From a checkpoint of a small transformer trained on Wikipedia.
Architecture: RMSNorm before each block, rotary positions, untied embeddings, normalized queries and keys, shifted keys, value residuals, hashed n-gram embeddings, skips across layers, LayerScale.
Training: 195M tokens, 11872 steps.
Each number is 200 + 40 x the weight over its row's rms, rounded and kept within 0 to 999. Layers, rows and columns count from 0. The size before them is the row's rms in percent of the matrix's.

# layer 3 attention output, 160x128, rms 0.133, rows 0-54, columns 0-127
099,140,210,241,175,152,214,202,217,171,151,219,191,185,174,208,174,215,194,217,181,222,245,237,161,231,94,242,186,207,189,265,152,153,287,215,178,138,217,211,280,182,186,177,255,140,141,216,182,197,195,156,131,228,242,250,170,197,98,241,135,268,178,195,171,129,230,218,182,122,224,182,257,210,162,200,191,205,155,172,229,223,212,154,154,222,225,238,199,222,137,189,152,209,199,259,178,148,250,217,164,127,203,166,289,164,201,199,233,171,165,189,211,222,179,150,186,241,215,249,216,193,101,219,142,247,210,258,158
101,199,223,185,210,217,203,187,167,202,213,134,215,213,213,170,223,208,175,239,204,205,180,188,147,312,243,167,197,233,244,248,153,231,246,158,220,263,242,205,198,234,208,143,169,166,194,228,252,187,191,267,203,195,155,209,198,305,239,160,183,237,273,275,229,197,260,183,236,216,216,208,163,218,238,159,204,171,208,183,243,150,181,187,205,187,130,187,148,289,218,200,159,236,311,282,194,205,286,147,233,227,247,207,178,238,214,165,199,142,180,197,239,154,205,236,192,187,128,163,170,305,251,153,181,230,269,226,212
096,228,259,186,161,188,209,241,159,206,261,177,180,181,201,151,184,216,188,193,166,210,107,219,254,239,223,214,216,225,208,229,167,240,236,216,178,217,206,192,209,199,272,193,153,207,186,132,179,213,196,187,195,258,162,223,283,209,222,238,172,180,207,250,143,228,230,208,155,222,206,208,203,254,267,190,114,220,236,128,208,183,165,284,199,245,165,238,319,273,208,184,230,236,177,267,133,224,225,245,168,171,164,212,196,284,212,186,197,191,173,111,173,188,181,281,153,264,143,235,277,259,201,191,224,197,147,194,129
112,218,230,306,214,210,222,205,175,187,192,234,239,219,167,203,216,159,190,206,162,241,198,221,228,215,179,263,221,177,186,294,230,213,214,298,246,221,254,207,131,225,159,252,197,241,139,207,211,141,220,200,206,225,221,221,192,217,220,230,244,187,146,300,172,176,203,297,225,189,214,201,154,239,149,223,208,215,125,201,213,150,193,218,158,262,230,249,190,249,199,270,255,174,117,261,187,210,252,270,202,204,251,176,166,242,188,241,186,212,168,236,249,158,195,246,211,244,242,257,233,262,239,253,229,188,163,299,186
093,198,263,190,160,233,173,269,171,151,149,110,224,190,192,228,181,224,221,210,313,175,220,152,214,234,220,194,215,279,222,238,203,217,223,173,196,265,220,237,232,138,195,113,227,171,185,243,194,218,221,237,257,190,250,177,228,218,193,184,221,246,218,263,184,195,191,190,177,253,217,232,217,122,184,122,183,175,229,283,217,237,233,239,288,189,225,161,224,206,246,106,237,228,237,255,155,160,200,244,197,239,185,204,223,197,120,93,258,191,156,247,174,194,247,234,189,164,238,161,215,207,181,187,217,241,171,257,164
085,190,258,209,219,193,182,235,190,211,190,219,217,212,195,204,241,212,202,163,195,199,244,311,159,200,218,209,195,173,206,237,181,199,254,191,213,208,211,281,192,214,197,241,222,271,197,215,247,195,150,207,215,169,258,284,126,222,200,202,241,228,215,211,202,226,255,189,283,156,225,311,171,163,234,247,217,222,164,185,225,166,155,161,227,191,253,307,118,208,219,217,258,207,243,222,193,267,262,167,259,202,240,329,169,179,228,237,205,244,200,199,241,165,139,162,230,183,188,298,127,196,206,177,238,196,249,203,221
083,210,189,179,207,195,201,218,204,257,221,227,175,240,202,200,193,207,238,131,253,238,202,157,175,120,232,228,165,284,185,203,195,150,213,152,172,193,220,181,282,244,235,150,189,207,212,205,213,238,168,206,240,243,315,188,245,229,219,195,222,321,133,186,171,148,161,183,214,166,177,222,230,282,148,182,149,225,137,181,208,210,237,201,199,252,272,187,161,196,205,256,206,240,109,192,153,180,192,180,193,197,218,229,284,238,202,184,111,234,200,199,245,258,188,229,252,270,280,154,258,200,231,231,196,270,186,204,217
115,166,266,208,232,226,243,124,264,173,179,182,185,147,223,179,179,254,168,192,214,221,205,220,199,203,201,165,279,175,121,229,189,172,153,263,199,203,220,190,214,171,158,190,174,183,221,152,186,229,179,173,214,190,163,207,157,196,199,194,277,130,162,239,201,187,175,266,227,202,252,164,221,200,159,178,188,115,194,152,161,237,102,160,183,223,199,235,194,225,202,147,300,148,134,214,191,192,142,269,211,157,263,161,226,199,176,191,163,149,220,157,159,242,120,170,170,205,199,246,167,208,240,148,302,116,123,219,182
089,229,199,227,217,220,214,244,183,201,218,232,223,166,250,234,245,193,129,144,271,216,184,160,182,248,190,195,230,189,202,210,168,239,263,178,221,202,235,203,214,169,253,205,236,180,222,237,246,233,134,132,270,227,195,176,214,259,154,227,201,185,237,194,207,268,255,154,227,245,265,192,240,144,260,250,171,150,253,266,260,253,186,114,326,212,194,184,204,226,223,237,211,226,278,196,222,231,241,181,246,197,221,229,253,176,186,230,242,168,205,250,211,232,204,95,227,239,195,157,129,201,151,285,187,228,228,159,198
089,221,130,188,173,235,220,271,226,265,144,221,158,271,194,187,187,215,206,185,197,200,139,231,248,173,170,234,213,163,209,156,215,194,164,199,181,199,185,223,222,311,158,205,206,264,188,197,198,216,222,158,217,176,187,217,254,190,216,164,191,204,175,151,183,132,188,201,191,228,170,219,263,289,134,175,160,315,187,182,190,268,251,197,182,164,201,220,278,185,179,246,215,209,196,169,224,176,202,176,129,243,191,193,263,292,146,196,122,285,147,244,225,231,199,221,240,187,246,230,304,257,220,148,192,232,154,166,195
101,194,137,180,267,170,172,110,184,194,235,185,202,204,126,144,264,138,180,198,227,211,191,211,183,196,176,233,168,186,236,237,237,197,250,126,198,166,202,84,233,211,166,167,197,207,98,188,283,183,174,237,197,231,240,262,213,221,236,186,227,246,196,198,256,253,175,192,270,173,182,197,188,152,255,176,278,179,126,150,224,144,130,135,182,220,158,242,180,163,191,200,181,237,190,179,232,256,179,130,230,206,254,186,189,134,255,174,198,175,181,142,287,165,146,207,230,209,153,235,193,185,233,185,199,207,241,191,244
083,195,213,232,168,174,199,191,137,218,227,220,240,168,170,179,174,186,159,144,154,230,214,171,210,274,186,236,202,207,199,169,221,127,245,214,165,193,214,136,196,233,201,191,296,183,188,214,170,182,105,204,120,223,266,175,285,281,171,235,246,217,188,168,202,115,212,201,186,227,183,147,149,230,182,207,237,227,217,167,156,165,150,146,133,171,222,171,249,232,178,270,177,216,240,166,198,124,217,219,164,249,194,147,123,207,235,210,205,250,245,195,190,208,95,163,183,213,240,152,309,229,178,227,173,225,262,227,224
121,225,131,206,195,182,243,239,231,224,152,219,243,213,175,173,173,211,211,179,190,138,174,202,199,168,214,273,213,227,217,159,212,210,152,191,174,172,279,188,222,262,131,237,200,255,178,177,170,255,214,170,197,135,244,158,236,210,294,221,204,213,167,176,178,199,175,221,241,210,235,230,256,182,173,199,276,208,192,164,161,202,214,145,170,118,219,171,176,156,176,305,185,191,197,163,194,272,180,138,213,232,321,247,207,122,243,214,184,201,258,187,230,242,202,160,297,144,200,126,236,185,263,233,151,208,252,175,241
090,234,151,152,184,211,184,171,142,182,242,211,190,285,134,224,180,210,263,169,161,228,140,212,190,175,264,184,170,187,181,199,199,248,204,183,187,246,212,148,211,223,188,203,184,307,151,250,142,253,248,239,169,235,214,214,248,172,227,177,166,201,162,186,144,240,146,209,213,223,163,151,188,191,169,207,247,310,174,213,163,258,238,208,140,252,178,212,221,142,171,202,147,206,195,177,161,266,191,199,178,262,174,179,191,133,230,178,181,336,234,215,202,262,241,173,215,211,155,185,241,124,193,208,89,201,216,212,172
095,223,222,185,267,229,192,253,143,205,194,194,141,159,222,198,175,150,199,237,210,187,195,169,263,245,172,157,112,210,188,226,184,259,254,212,289,230,231,222,166,212,202,153,158,148,204,148,188,154,169,187,189,184,189,161,237,221,167,179,113,167,139,211,189,265,259,157,213,219,213,253,212,209,195,158,91,168,235,137,246,182,202,244,234,206,190,180,273,252,256,167,141,181,149,190,237,222,232,229,272,206,175,264,174,259,160,169,172,146,202,121,192,131,201,220,146,161,193,174,227,220,174,208,124,172,127,161,191
091,127,206,237,220,199,201,194,262,203,247,210,199,194,218,210,174,208,148,164,251,133,242,196,218,166,197,192,228,174,210,170,189,136,216,252,216,186,237,211,206,201,225,222,195,176,218,160,211,227,168,125,239,111,182,152,201,143,253,189,223,200,182,184,182,150,212,245,230,188,230,216,224,169,252,208,215,146,190,130,221,270,154,95,237,123,193,168,206,127,219,214,227,208,178,200,207,149,208,215,231,196,209,236,217,118,263,214,220,131,214,123,209,247,159,63,243,85,180,142,209,121,221,247,217,217,223,191,220
102,206,186,203,257,177,167,178,216,245,191,211,234,233,229,173,168,184,166,188,149,157,266,184,225,161,181,191,170,244,187,168,202,152,201,196,270,176,136,170,224,234,186,170,246,187,195,185,158,252,154,172,105,216,304,176,235,195,156,197,170,240,136,136,191,150,167,225,269,150,117,155,191,266,155,162,212,227,192,167,164,184,158,171,104,209,303,204,238,174,144,232,146,195,158,192,153,181,162,187,257,205,144,178,146,193,236,204,161,229,246,179,225,240,132,171,181,200,274,147,267,180,190,196,138,247,235,213,199
081,152,250,234,200,189,248,125,210,243,160,179,248,189,163,208,161,192,169,225,237,190,188,177,223,176,167,190,171,250,214,193,195,155,162,284,193,209,253,141,178,250,125,155,204,192,170,162,207,206,198,241,205,188,137,200,160,220,148,176,258,217,214,224,197,161,157,269,153,195,205,113,175,237,63,169,251,185,193,209,181,140,187,246,190,184,104,169,160,201,157,186,205,210,200,197,202,191,162,250,184,208,283,175,126,217,145,188,148,220,239,200,238,196,192,284,234,193,101,151,175,276,225,146,241,214,256,215,221
084,205,227,209,165,91,187,184,195,194,131,243,195,224,248,147,225,241,241,164,222,234,199,222,242,222,225,278,192,189,256,221,181,225,167,206,152,108,206,126,204,189,146,190,169,163,251,204,223,276,172,259,236,237,221,251,266,215,185,247,231,124,258,234,229,225,202,209,171,134,166,109,199,185,113,219,149,218,251,175,244,241,163,211,202,209,221,203,269,241,163,232,176,172,242,200,235,196,221,201,171,124,201,136,224,197,137,204,172,180,207,157,235,251,214,227,191,236,236,177,294,273,184,238,203,152,227,232,237
107,217,210,179,155,217,257,200,162,255,265,185,191,228,182,271,156,135,138,199,219,201,187,225,153,176,206,147,154,171,211,158,193,220,236,212,166,190,232,254,146,247,250,208,240,210,211,230,123,138,140,152,200,170,179,204,121,136,198,167,130,209,197,124,210,164,207,191,153,220,253,199,139,235,243,189,183,243,184,250,152,157,142,200,222,189,206,170,179,188,244,124,120,222,211,150,222,158,191,235,159,202,200,202,145,279,213,180,251,257,172,216,94,132,117,184,204,194,197,191,148,134,197,160,142,207,179,166,183
131,217,180,213,216,173,125,176,218,233,227,170,216,157,236,188,169,148,135,234,178,157,219,238,178,213,168,215,219,152,192,226,142,186,181,189,198,150,128,159,243,248,202,175,191,182,188,189,184,176,140,196,175,182,249,245,209,218,222,180,212,168,206,211,161,203,158,264,249,166,84,190,227,245,194,172,249,164,161,154,135,112,101,202,117,167,255,235,179,177,112,228,178,187,201,233,128,287,201,146,192,215,183,187,199,195,260,216,126,171,251,189,227,185,115,229,233,177,238,225,244,257,252,143,214,177,244,235,146
101,249,139,194,158,142,197,191,210,183,151,161,268,196,189,188,154,175,156,198,164,216,231,178,191,247,196,207,285,145,265,184,161,193,150,174,205,145,189,154,260,222,135,135,260,224,169,231,138,220,163,203,162,173,241,217,177,245,198,180,261,205,236,190,186,217,153,224,248,116,147,165,248,183,176,124,321,195,196,203,109,161,120,167,141,178,222,210,157,197,131,205,259,168,237,197,184,234,155,177,210,167,236,171,259,126,197,148,196,205,202,211,197,198,148,199,210,187,213,212,191,211,190,213,227,142,305,197,217
087,137,206,208,184,179,199,205,239,254,243,232,197,184,134,209,211,177,282,144,260,215,179,214,167,223,233,113,143,203,147,229,215,155,182,183,205,196,163,185,228,170,245,226,186,137,175,245,210,166,222,149,268,207,201,235,143,215,162,101,157,186,158,255,244,123,185,198,158,214,181,181,234,204,209,272,201,198,207,211,247,215,254,195,279,173,173,195,171,184,187,124,138,195,207,236,263,103,111,236,186,203,145,172,194,214,206,251,217,183,186,188,204,210,262,187,249,196,143,182,144,206,147,118,137,193,196,238,286
093,261,190,150,211,183,182,200,128,147,159,233,236,202,173,228,205,204,222,195,231,169,198,257,176,282,265,255,196,234,191,152,262,224,152,155,249,193,242,184,100,101,154,234,159,183,227,199,244,211,201,144,227,183,188,219,146,274,243,230,213,173,200,179,274,194,197,112,205,219,265,181,137,125,169,236,183,192,208,221,268,187,213,147,260,197,241,202,155,249,254,223,203,222,205,174,245,186,145,155,250,183,222,178,147,141,130,212,193,166,177,179,229,179,193,140,191,165,251,220,146,251,209,228,220,208,182,165,284
094,171,252,195,113,149,108,148,177,204,198,200,117,169,210,219,146,179,190,217,252,192,183,147,194,226,232,185,229,165,247,226,169,184,219,182,106,144,184,125,199,237,222,209,164,190,201,209,119,203,192,219,224,216,201,151,205,176,233,172,237,177,248,220,152,186,237,221,80,112,159,111,190,228,186,192,145,198,226,208,153,264,208,195,195,233,159,145,192,145,205,202,194,179,264,186,204,164,205,218,109,123,162,124,169,220,200,243,105,208,229,176,164,246,225,202,194,227,149,146,197,143,203,197,187,165,231,196,190
098,165,183,171,198,174,189,232,172,142,136,226,125,240,207,207,234,245,205,186,184,196,230,144,226,232,230,260,231,172,192,194,153,192,188,176,236,166,173,306,225,123,163,204,206,176,209,204,197,207,183,145,176,195,181,202,224,178,192,242,230,200,213,159,163,159,195,149,163,149,200,240,194,179,119,210,130,232,237,228,248,261,173,206,186,222,181,184,268,262,256,210,269,205,195,165,173,92,169,252,221,109,141,225,243,241,72,194,200,212,187,203,166,210,157,209,116,198,243,200,234,219,215,249,276,195,140,182,127
115,221,204,197,190,141,194,152,106,131,131,223,220,208,222,202,246,172,213,148,215,233,230,139,166,162,201,183,186,178,221,179,186,207,238,198,193,138,202,173,127,159,159,210,239,156,179,217,260,166,199,123,220,218,226,154,157,162,232,150,211,212,186,120,190,171,240,166,149,171,208,144,99,125,145,184,189,195,208,240,291,218,233,117,239,198,221,128,190,157,212,173,192,200,240,163,181,175,245,199,181,179,209,154,112,147,139,181,206,209,198,223,282,173,233,97,217,165,242,144,153,150,211,216,185,203,247,190,204
097,194,216,176,272,190,188,292,149,134,157,155,238,169,176,237,202,154,186,195,268,213,228,205,162,223,182,183,205,235,187,217,173,195,188,152,226,205,198,258,118,166,138,154,191,172,174,232,223,163,173,211,256,197,255,189,198,247,222,151,233,220,189,207,215,202,207,158,230,200,148,317,97,164,151,167,239,183,160,202,203,123,178,161,254,193,229,204,157,228,203,182,184,233,205,173,167,231,188,114,239,231,169,300,102,154,173,159,178,173,173,192,248,115,155,189,292,179,238,188,172,218,248,153,187,222,220,197,192
103,193,196,236,232,159,200,267,185,216,195,210,187,238,174,234,109,194,199,188,111,273,239,191,211,149,195,252,177,208,161,124,224,144,153,259,234,184,180,236,162,207,194,229,196,244,214,225,143,217,241,147,141,225,184,164,186,124,214,304,165,211,203,157,251,159,184,253,259,187,181,225,220,223,211,213,235,240,177,225,111,179,238,169,133,219,204,175,202,120,193,313,160,236,169,161,221,192,178,209,218,228,198,220,174,136,281,197,199,251,243,237,173,209,183,159,222,256,205,188,237,143,219,291,173,245,257,201,217
092,158,171,278,227,188,172,218,223,184,226,207,167,192,157,172,241,212,254,162,156,236,188,234,228,153,153,198,249,159,200,207,136,173,126,248,172,171,216,197,200,241,168,225,147,313,200,161,213,228,316,223,197,178,169,163,228,157,183,218,225,166,211,274,145,187,191,257,247,170,178,237,206,192,258,173,235,220,157,151,200,187,233,148,161,166,190,191,159,125,113,205,234,157,167,228,153,246,178,204,200,167,238,250,162,129,279,209,164,222,213,147,255,219,290,129,226,191,156,188,199,139,200,188,216,145,219,240,163
094,177,172,248,180,209,200,234,225,195,206,141,155,285,221,209,186,167,201,243,247,143,197,128,172,138,221,160,211,153,197,162,179,182,247,171,157,199,233,206,265,194,240,132,171,253,198,256,207,179,217,196,247,174,238,178,183,142,226,127,195,171,187,126,226,145,266,219,144,202,198,175,246,165,188,165,248,310,235,253,176,154,196,228,231,143,219,129,160,117,211,212,179,205,201,150,210,176,255,197,136,216,206,194,261,170,199,131,179,283,247,248,225,158,223,275,245,147,226,141,167,149,207,182,192,196,190,137,212
097,270,194,231,197,213,234,285,158,199,172,179,216,200,236,172,242,184,255,257,195,204,190,177,211,172,143,214,230,180,211,271,179,256,178,233,221,189,265,232,147,231,145,149,149,208,284,201,233,174,269,268,213,156,204,191,244,169,197,197,195,148,219,299,191,275,279,183,222,208,273,251,212,208,152,171,155,165,223,211,247,152,240,255,201,209,270,180,229,196,195,198,187,191,208,256,186,284,252,185,236,191,287,255,178,203,150,177,166,128,218,227,272,168,251,279,178,163,253,176,218,176,192,177,187,170,195,256,209
097,185,175,240,177,252,147,253,219,214,108,216,202,186,149,210,199,130,240,162,191,247,189,206,190,134,228,232,148,167,200,196,229,142,146,207,168,245,137,245,234,195,116,191,173,191,170,215,207,165,229,183,196,266,226,228,193,202,214,209,188,182,160,209,230,164,147,227,202,262,78,266,234,169,125,211,203,183,188,208,166,137,219,152,165,246,245,209,175,158,144,262,154,163,161,235,245,208,140,177,161,300,135,244,161,138,184,193,144,180,243,210,234,167,195,186,266,269,174,183,202,197,206,201,164,173,247,232,266
100,225,195,214,216,235,245,195,216,256,221,189,205,192,194,191,259,190,184,220,274,170,241,221,238,194,242,250,239,214,148,180,172,255,144,242,250,235,218,210,146,241,237,221,206,192,208,170,255,173,184,191,298,179,197,224,209,155,196,236,215,173,172,198,173,243,159,204,215,273,255,225,179,249,226,214,154,195,185,212,272,228,155,224,315,208,231,219,241,241,278,187,241,242,151,151,218,209,152,274,232,206,198,216,166,338,136,238,212,205,105,170,196,172,149,198,222,206,241,207,204,224,215,215,228,202,67,173,187
097,247,215,155,179,218,180,194,212,160,235,233,209,226,144,189,235,177,188,257,214,279,176,143,141,266,259,206,285,143,208,235,177,199,199,162,211,200,163,172,180,200,251,198,250,267,270,185,237,161,179,253,237,202,151,154,109,222,253,176,275,162,233,201,137,186,174,182,199,220,167,180,160,163,281,202,224,253,240,204,265,232,201,186,242,245,158,158,162,240,280,198,250,199,301,204,165,172,194,169,235,177,137,169,199,184,218,186,271,215,190,152,210,177,211,194,166,216,169,164,112,265,250,209,260,178,241,221,168
126,170,227,263,154,220,148,228,165,189,203,143,173,187,198,186,200,207,218,238,189,196,277,192,205,257,173,185,192,222,144,254,150,184,262,288,207,222,158,260,164,175,181,139,196,182,205,132,165,177,215,220,186,155,255,169,201,211,171,184,147,251,136,248,121,108,219,272,203,210,167,182,179,218,167,143,178,184,162,157,174,205,214,224,169,187,277,163,228,224,171,170,162,266,146,264,173,114,241,280,206,214,132,182,186,201,174,163,212,206,151,172,167,237,183,198,164,194,291,176,210,227,160,194,156,290,152,258,169
094,223,180,216,224,261,232,156,146,172,141,197,248,187,189,182,142,234,183,162,242,208,238,190,192,200,224,159,249,197,172,210,192,138,131,202,257,256,201,171,160,149,162,118,237,193,192,184,156,222,150,225,254,173,248,202,178,194,162,177,304,225,196,235,240,179,181,204,242,244,218,163,144,188,177,168,268,172,195,186,145,184,113,198,226,198,230,197,208,187,193,142,303,170,170,221,198,190,160,187,287,248,235,205,105,189,176,167,260,162,204,149,141,196,128,217,228,186,196,207,174,187,189,151,327,152,196,253,230
107,202,213,200,206,216,143,181,137,171,189,143,175,185,260,228,248,169,188,193,261,153,177,212,192,210,208,178,204,190,233,176,167,211,214,162,208,241,118,201,157,153,195,132,127,113,201,275,310,158,175,176,253,233,215,233,175,223,185,174,253,142,228,124,212,205,208,189,165,211,136,194,129,197,154,125,152,171,236,222,269,151,167,251,253,176,217,203,226,229,215,155,217,172,213,180,198,190,198,201,159,206,109,202,149,256,138,109,185,192,239,215,265,116,198,255,206,139,196,216,193,212,178,182,227,149,170,158,154
085,222,187,256,234,217,178,200,198,226,180,183,245,179,160,177,170,187,224,143,203,134,207,182,277,229,260,218,202,192,179,194,183,270,123,282,214,253,196,206,176,166,157,177,178,136,152,199,189,236,219,208,190,131,189,161,246,233,226,277,252,164,216,240,206,266,170,234,175,208,179,208,210,207,170,173,232,145,151,187,159,250,195,213,188,194,216,185,330,253,290,238,249,193,192,229,214,202,117,305,246,191,177,179,190,215,168,173,223,156,136,136,181,221,201,170,179,133,196,234,275,176,228,283,259,158,221,239,206
102,194,186,273,227,260,174,191,193,255,205,175,193,136,184,156,246,176,124,214,242,215,178,257,206,182,152,234,236,229,237,149,232,177,177,275,201,261,181,187,165,266,177,211,154,187,204,170,253,169,171,243,276,214,232,220,207,203,179,179,224,233,232,177,201,175,191,271,253,259,177,194,178,239,195,204,206,164,153,142,228,127,124,182,231,200,262,260,179,154,131,242,220,232,235,142,210,214,172,235,242,274,164,239,168,227,231,214,124,189,197,148,292,149,159,197,309,209,226,217,211,185,178,200,192,269,269,169,246
086,210,288,174,159,253,242,149,268,144,230,232,184,159,169,233,201,133,157,223,169,240,190,173,244,236,159,201,187,258,146,229,212,178,198,265,148,216,192,225,175,182,209,211,175,175,135,226,193,153,201,188,211,253,124,121,162,204,162,184,183,223,148,229,218,201,234,175,132,248,200,168,237,154,274,252,149,162,163,259,208,146,191,128,239,242,162,151,181,208,203,150,187,237,168,257,193,187,208,232,159,221,195,180,195,177,227,257,156,153,132,268,168,140,164,133,174,272,171,109,196,197,189,168,175,239,161,261,194
087,175,193,134,216,149,145,98,210,248,193,174,215,169,188,288,164,173,151,212,194,188,174,237,181,215,160,166,214,243,264,262,182,186,188,114,178,180,162,69,214,267,201,166,225,176,225,286,223,190,186,201,191,222,163,206,180,240,196,161,204,180,243,261,206,200,185,128,164,171,184,120,198,218,216,199,185,189,212,243,213,214,229,168,236,222,189,142,202,234,197,102,195,181,264,283,260,144,165,131,191,154,170,94,201,250,195,212,200,235,174,262,190,213,228,139,197,217,175,177,179,216,189,171,178,179,221,272,202
081,234,167,217,212,238,180,255,188,284,252,187,182,174,202,210,193,224,195,212,245,173,253,203,210,220,247,163,195,203,226,178,187,192,60,233,227,155,174,261,120,256,272,160,184,169,204,154,214,198,189,149,250,185,159,157,168,216,180,162,192,178,300,155,246,174,146,196,149,207,173,159,198,297,290,154,151,207,207,198,194,252,196,183,255,249,203,185,220,220,234,171,201,199,243,188,218,132,126,242,178,202,99,201,198,313,249,155,235,192,161,156,165,226,186,196,186,210,248,205,169,219,187,178,227,230,219,169,229
081,206,216,150,174,288,190,218,162,188,201,196,206,250,185,228,193,287,138,229,229,252,187,195,249,244,165,258,256,249,238,208,226,227,241,150,259,284,203,226,181,167,220,211,157,188,195,229,190,298,202,170,212,215,194,195,193,176,198,258,242,244,218,195,260,222,197,153,254,241,211,220,172,172,258,225,157,243,226,195,215,288,220,113,261,230,173,164,225,134,241,224,249,270,252,208,221,154,181,188,270,256,169,203,169,220,202,185,215,199,171,152,148,245,189,116,196,203,174,159,190,136,175,240,227,308,228,206,256
097,244,166,152,236,154,226,280,143,135,242,215,239,178,187,209,186,216,241,196,176,211,200,147,256,214,205,217,183,186,195,171,191,255,228,174,276,147,195,255,189,129,244,193,220,142,169,214,182,243,195,179,171,256,194,139,235,192,211,175,152,206,193,133,155,273,174,183,274,185,228,270,176,122,295,195,193,163,196,199,179,247,206,210,193,255,187,174,241,185,205,168,185,177,227,166,147,267,196,211,308,178,214,278,191,107,252,213,235,122,131,205,155,236,224,203,164,238,189,177,230,156,149,207,152,174,202,148,155
090,180,171,192,211,176,221,183,153,195,178,282,176,266,207,262,207,223,205,189,231,215,158,225,214,212,187,253,243,198,178,177,230,175,165,198,267,221,257,166,169,132,223,247,189,200,189,253,199,252,181,160,261,211,153,226,203,198,149,276,239,187,180,182,269,144,187,181,229,222,285,147,182,175,204,312,196,258,236,233,213,223,211,221,271,167,145,185,267,215,233,280,208,258,199,168,250,99,164,219,302,206,245,147,181,204,150,271,197,196,174,222,164,226,162,184,213,172,183,190,232,202,156,295,199,222,162,189,261
153,215,224,199,235,195,158,172,149,198,204,213,176,181,188,257,237,163,197,202,213,177,191,264,156,204,212,176,224,203,198,150,231,234,222,199,220,211,173,184,153,225,198,230,154,215,218,269,253,116,199,239,252,155,213,260,149,217,218,187,237,202,210,149,203,263,213,190,248,204,166,195,165,186,234,220,203,199,216,284,245,96,178,221,249,111,202,276,123,210,199,194,248,200,208,128,187,274,240,163,222,214,182,209,171,217,203,186,171,183,207,294,260,84,211,248,249,106,207,289,119,222,211,171,247,187,186,126,203
086,233,210,158,149,239,192,197,222,161,248,276,214,226,178,198,186,179,186,208,200,207,257,213,284,210,153,143,249,218,158,224,152,241,135,215,204,217,229,231,160,172,224,288,132,211,211,161,181,179,217,218,189,192,199,200,222,189,204,170,250,106,140,229,155,242,141,166,180,211,237,201,212,136,284,300,134,218,214,209,166,187,175,204,235,179,216,201,278,177,221,130,266,163,180,252,176,218,104,212,195,160,219,191,192,207,200,294,181,209,158,220,146,165,196,172,161,205,243,226,259,168,191,161,272,130,135,225,153
085,238,202,164,219,146,188,210,194,164,192,260,173,231,244,235,184,190,174,113,188,204,214,208,251,263,227,197,177,182,256,212,212,170,241,170,173,189,160,209,222,174,211,211,247,223,251,257,208,208,160,156,161,198,244,158,244,323,201,202,205,190,228,180,244,246,213,179,193,176,182,247,215,134,216,214,251,165,318,267,179,191,208,159,221,150,238,162,193,309,221,193,199,169,207,210,207,253,226,143,199,202,209,270,229,119,226,220,240,215,330,257,220,176,215,143,229,173,204,187,185,320,241,186,217,188,244,170,207
103,266,210,173,192,169,137,185,144,227,121,173,191,200,252,245,178,280,209,207,225,211,229,141,198,243,199,197,244,243,259,204,217,255,152,188,222,210,157,218,129,208,183,149,214,152,284,210,231,223,211,185,229,198,161,179,168,222,191,189,253,207,279,178,225,266,201,162,192,248,174,156,139,205,159,186,141,156,268,214,232,255,213,211,239,253,197,155,242,216,287,144,238,213,298,215,213,190,155,221,202,187,113,180,122,263,97,161,187,157,209,180,187,215,197,186,155,263,178,142,210,182,201,185,239,189,267,200,216
114,237,224,178,232,165,269,181,134,173,238,220,115,184,151,227,237,194,187,184,210,204,215,178,196,224,212,221,191,204,208,245,201,229,209,181,254,182,282,140,153,212,248,215,98,218,215,234,224,169,177,192,239,188,181,182,211,246,256,194,200,165,239,280,175,262,245,155,236,206,305,173,162,223,279,205,106,190,234,240,233,167,170,236,240,186,200,205,195,247,267,165,236,186,220,228,178,221,238,218,240,129,284,151,179,278,198,182,141,186,158,272,185,144,194,210,166,162,220,212,168,267,216,206,270,149,144,233,160
088,254,155,232,137,159,171,282,179,212,236,159,221,229,218,226,172,167,147,208,260,136,129,162,216,177,129,228,183,177,199,155,265,225,234,235,153,150,178,252,179,231,203,156,227,227,166,203,155,191,164,230,227,154,170,189,244,236,195,242,158,202,130,171,205,236,236,224,196,149,160,280,189,224,190,142,240,198,108,212,152,192,160,166,205,159,166,169,204,180,151,269,153,180,151,149,198,294,239,175,164,194,161,280,191,187,264,150,192,212,169,202,183,199,122,207,282,162,132,172,225,201,195,223,135,209,179,154,229
134,230,205,136,181,187,138,175,221,153,210,224,109,274,231,180,127,138,210,291,233,179,239,193,190,271,191,230,238,205,223,193,223,203,179,124,222,151,125,198,221,156,223,217,134,218,244,202,153,133,211,187,219,169,175,214,157,199,161,242,206,195,254,150,287,220,194,123,204,174,181,142,238,150,219,244,109,232,246,199,146,144,223,213,236,174,196,192,187,209,201,217,193,186,254,177,264,184,196,141,229,160,125,169,264,158,200,218,151,240,242,172,110,140,214,206,204,187,190,177,140,195,166,232,226,188,218,163,252
100,188,257,197,160,234,212,243,171,167,217,251,213,190,127,278,182,166,186,226,238,177,195,150,227,195,210,243,179,237,167,239,187,225,320,204,168,257,213,238,231,142,235,244,246,202,131,250,154,174,197,240,197,235,225,162,280,198,170,268,169,236,146,243,153,201,253,208,156,215,213,262,193,153,237,228,209,195,185,250,207,196,231,212,238,220,160,176,252,168,189,280,162,220,205,249,163,201,254,225,202,229,182,253,178,130,216,252,247,187,165,235,163,207,203,184,211,200,199,156,260,145,159,326,116,232,189,252,154
088,112,154,183,257,190,234,197,175,165,166,205,171,253,184,208,214,189,279,169,227,99,210,192,193,292,247,239,233,195,195,218,179,159,140,171,276,185,222,168,191,207,219,173,223,206,218,205,212,157,262,141,213,141,203,223,209,241,221,190,231,205,201,179,160,119,129,143,245,200,232,139,195,201,185,163,222,242,212,214,206,220,265,161,224,145,187,236,244,255,238,256,223,243,207,194,176,95,145,163,277,166,226,131,192,204,175,171,232,246,205,216,187,149,298,185,183,102,164,230,221,244,238,238,206,253,208,183,199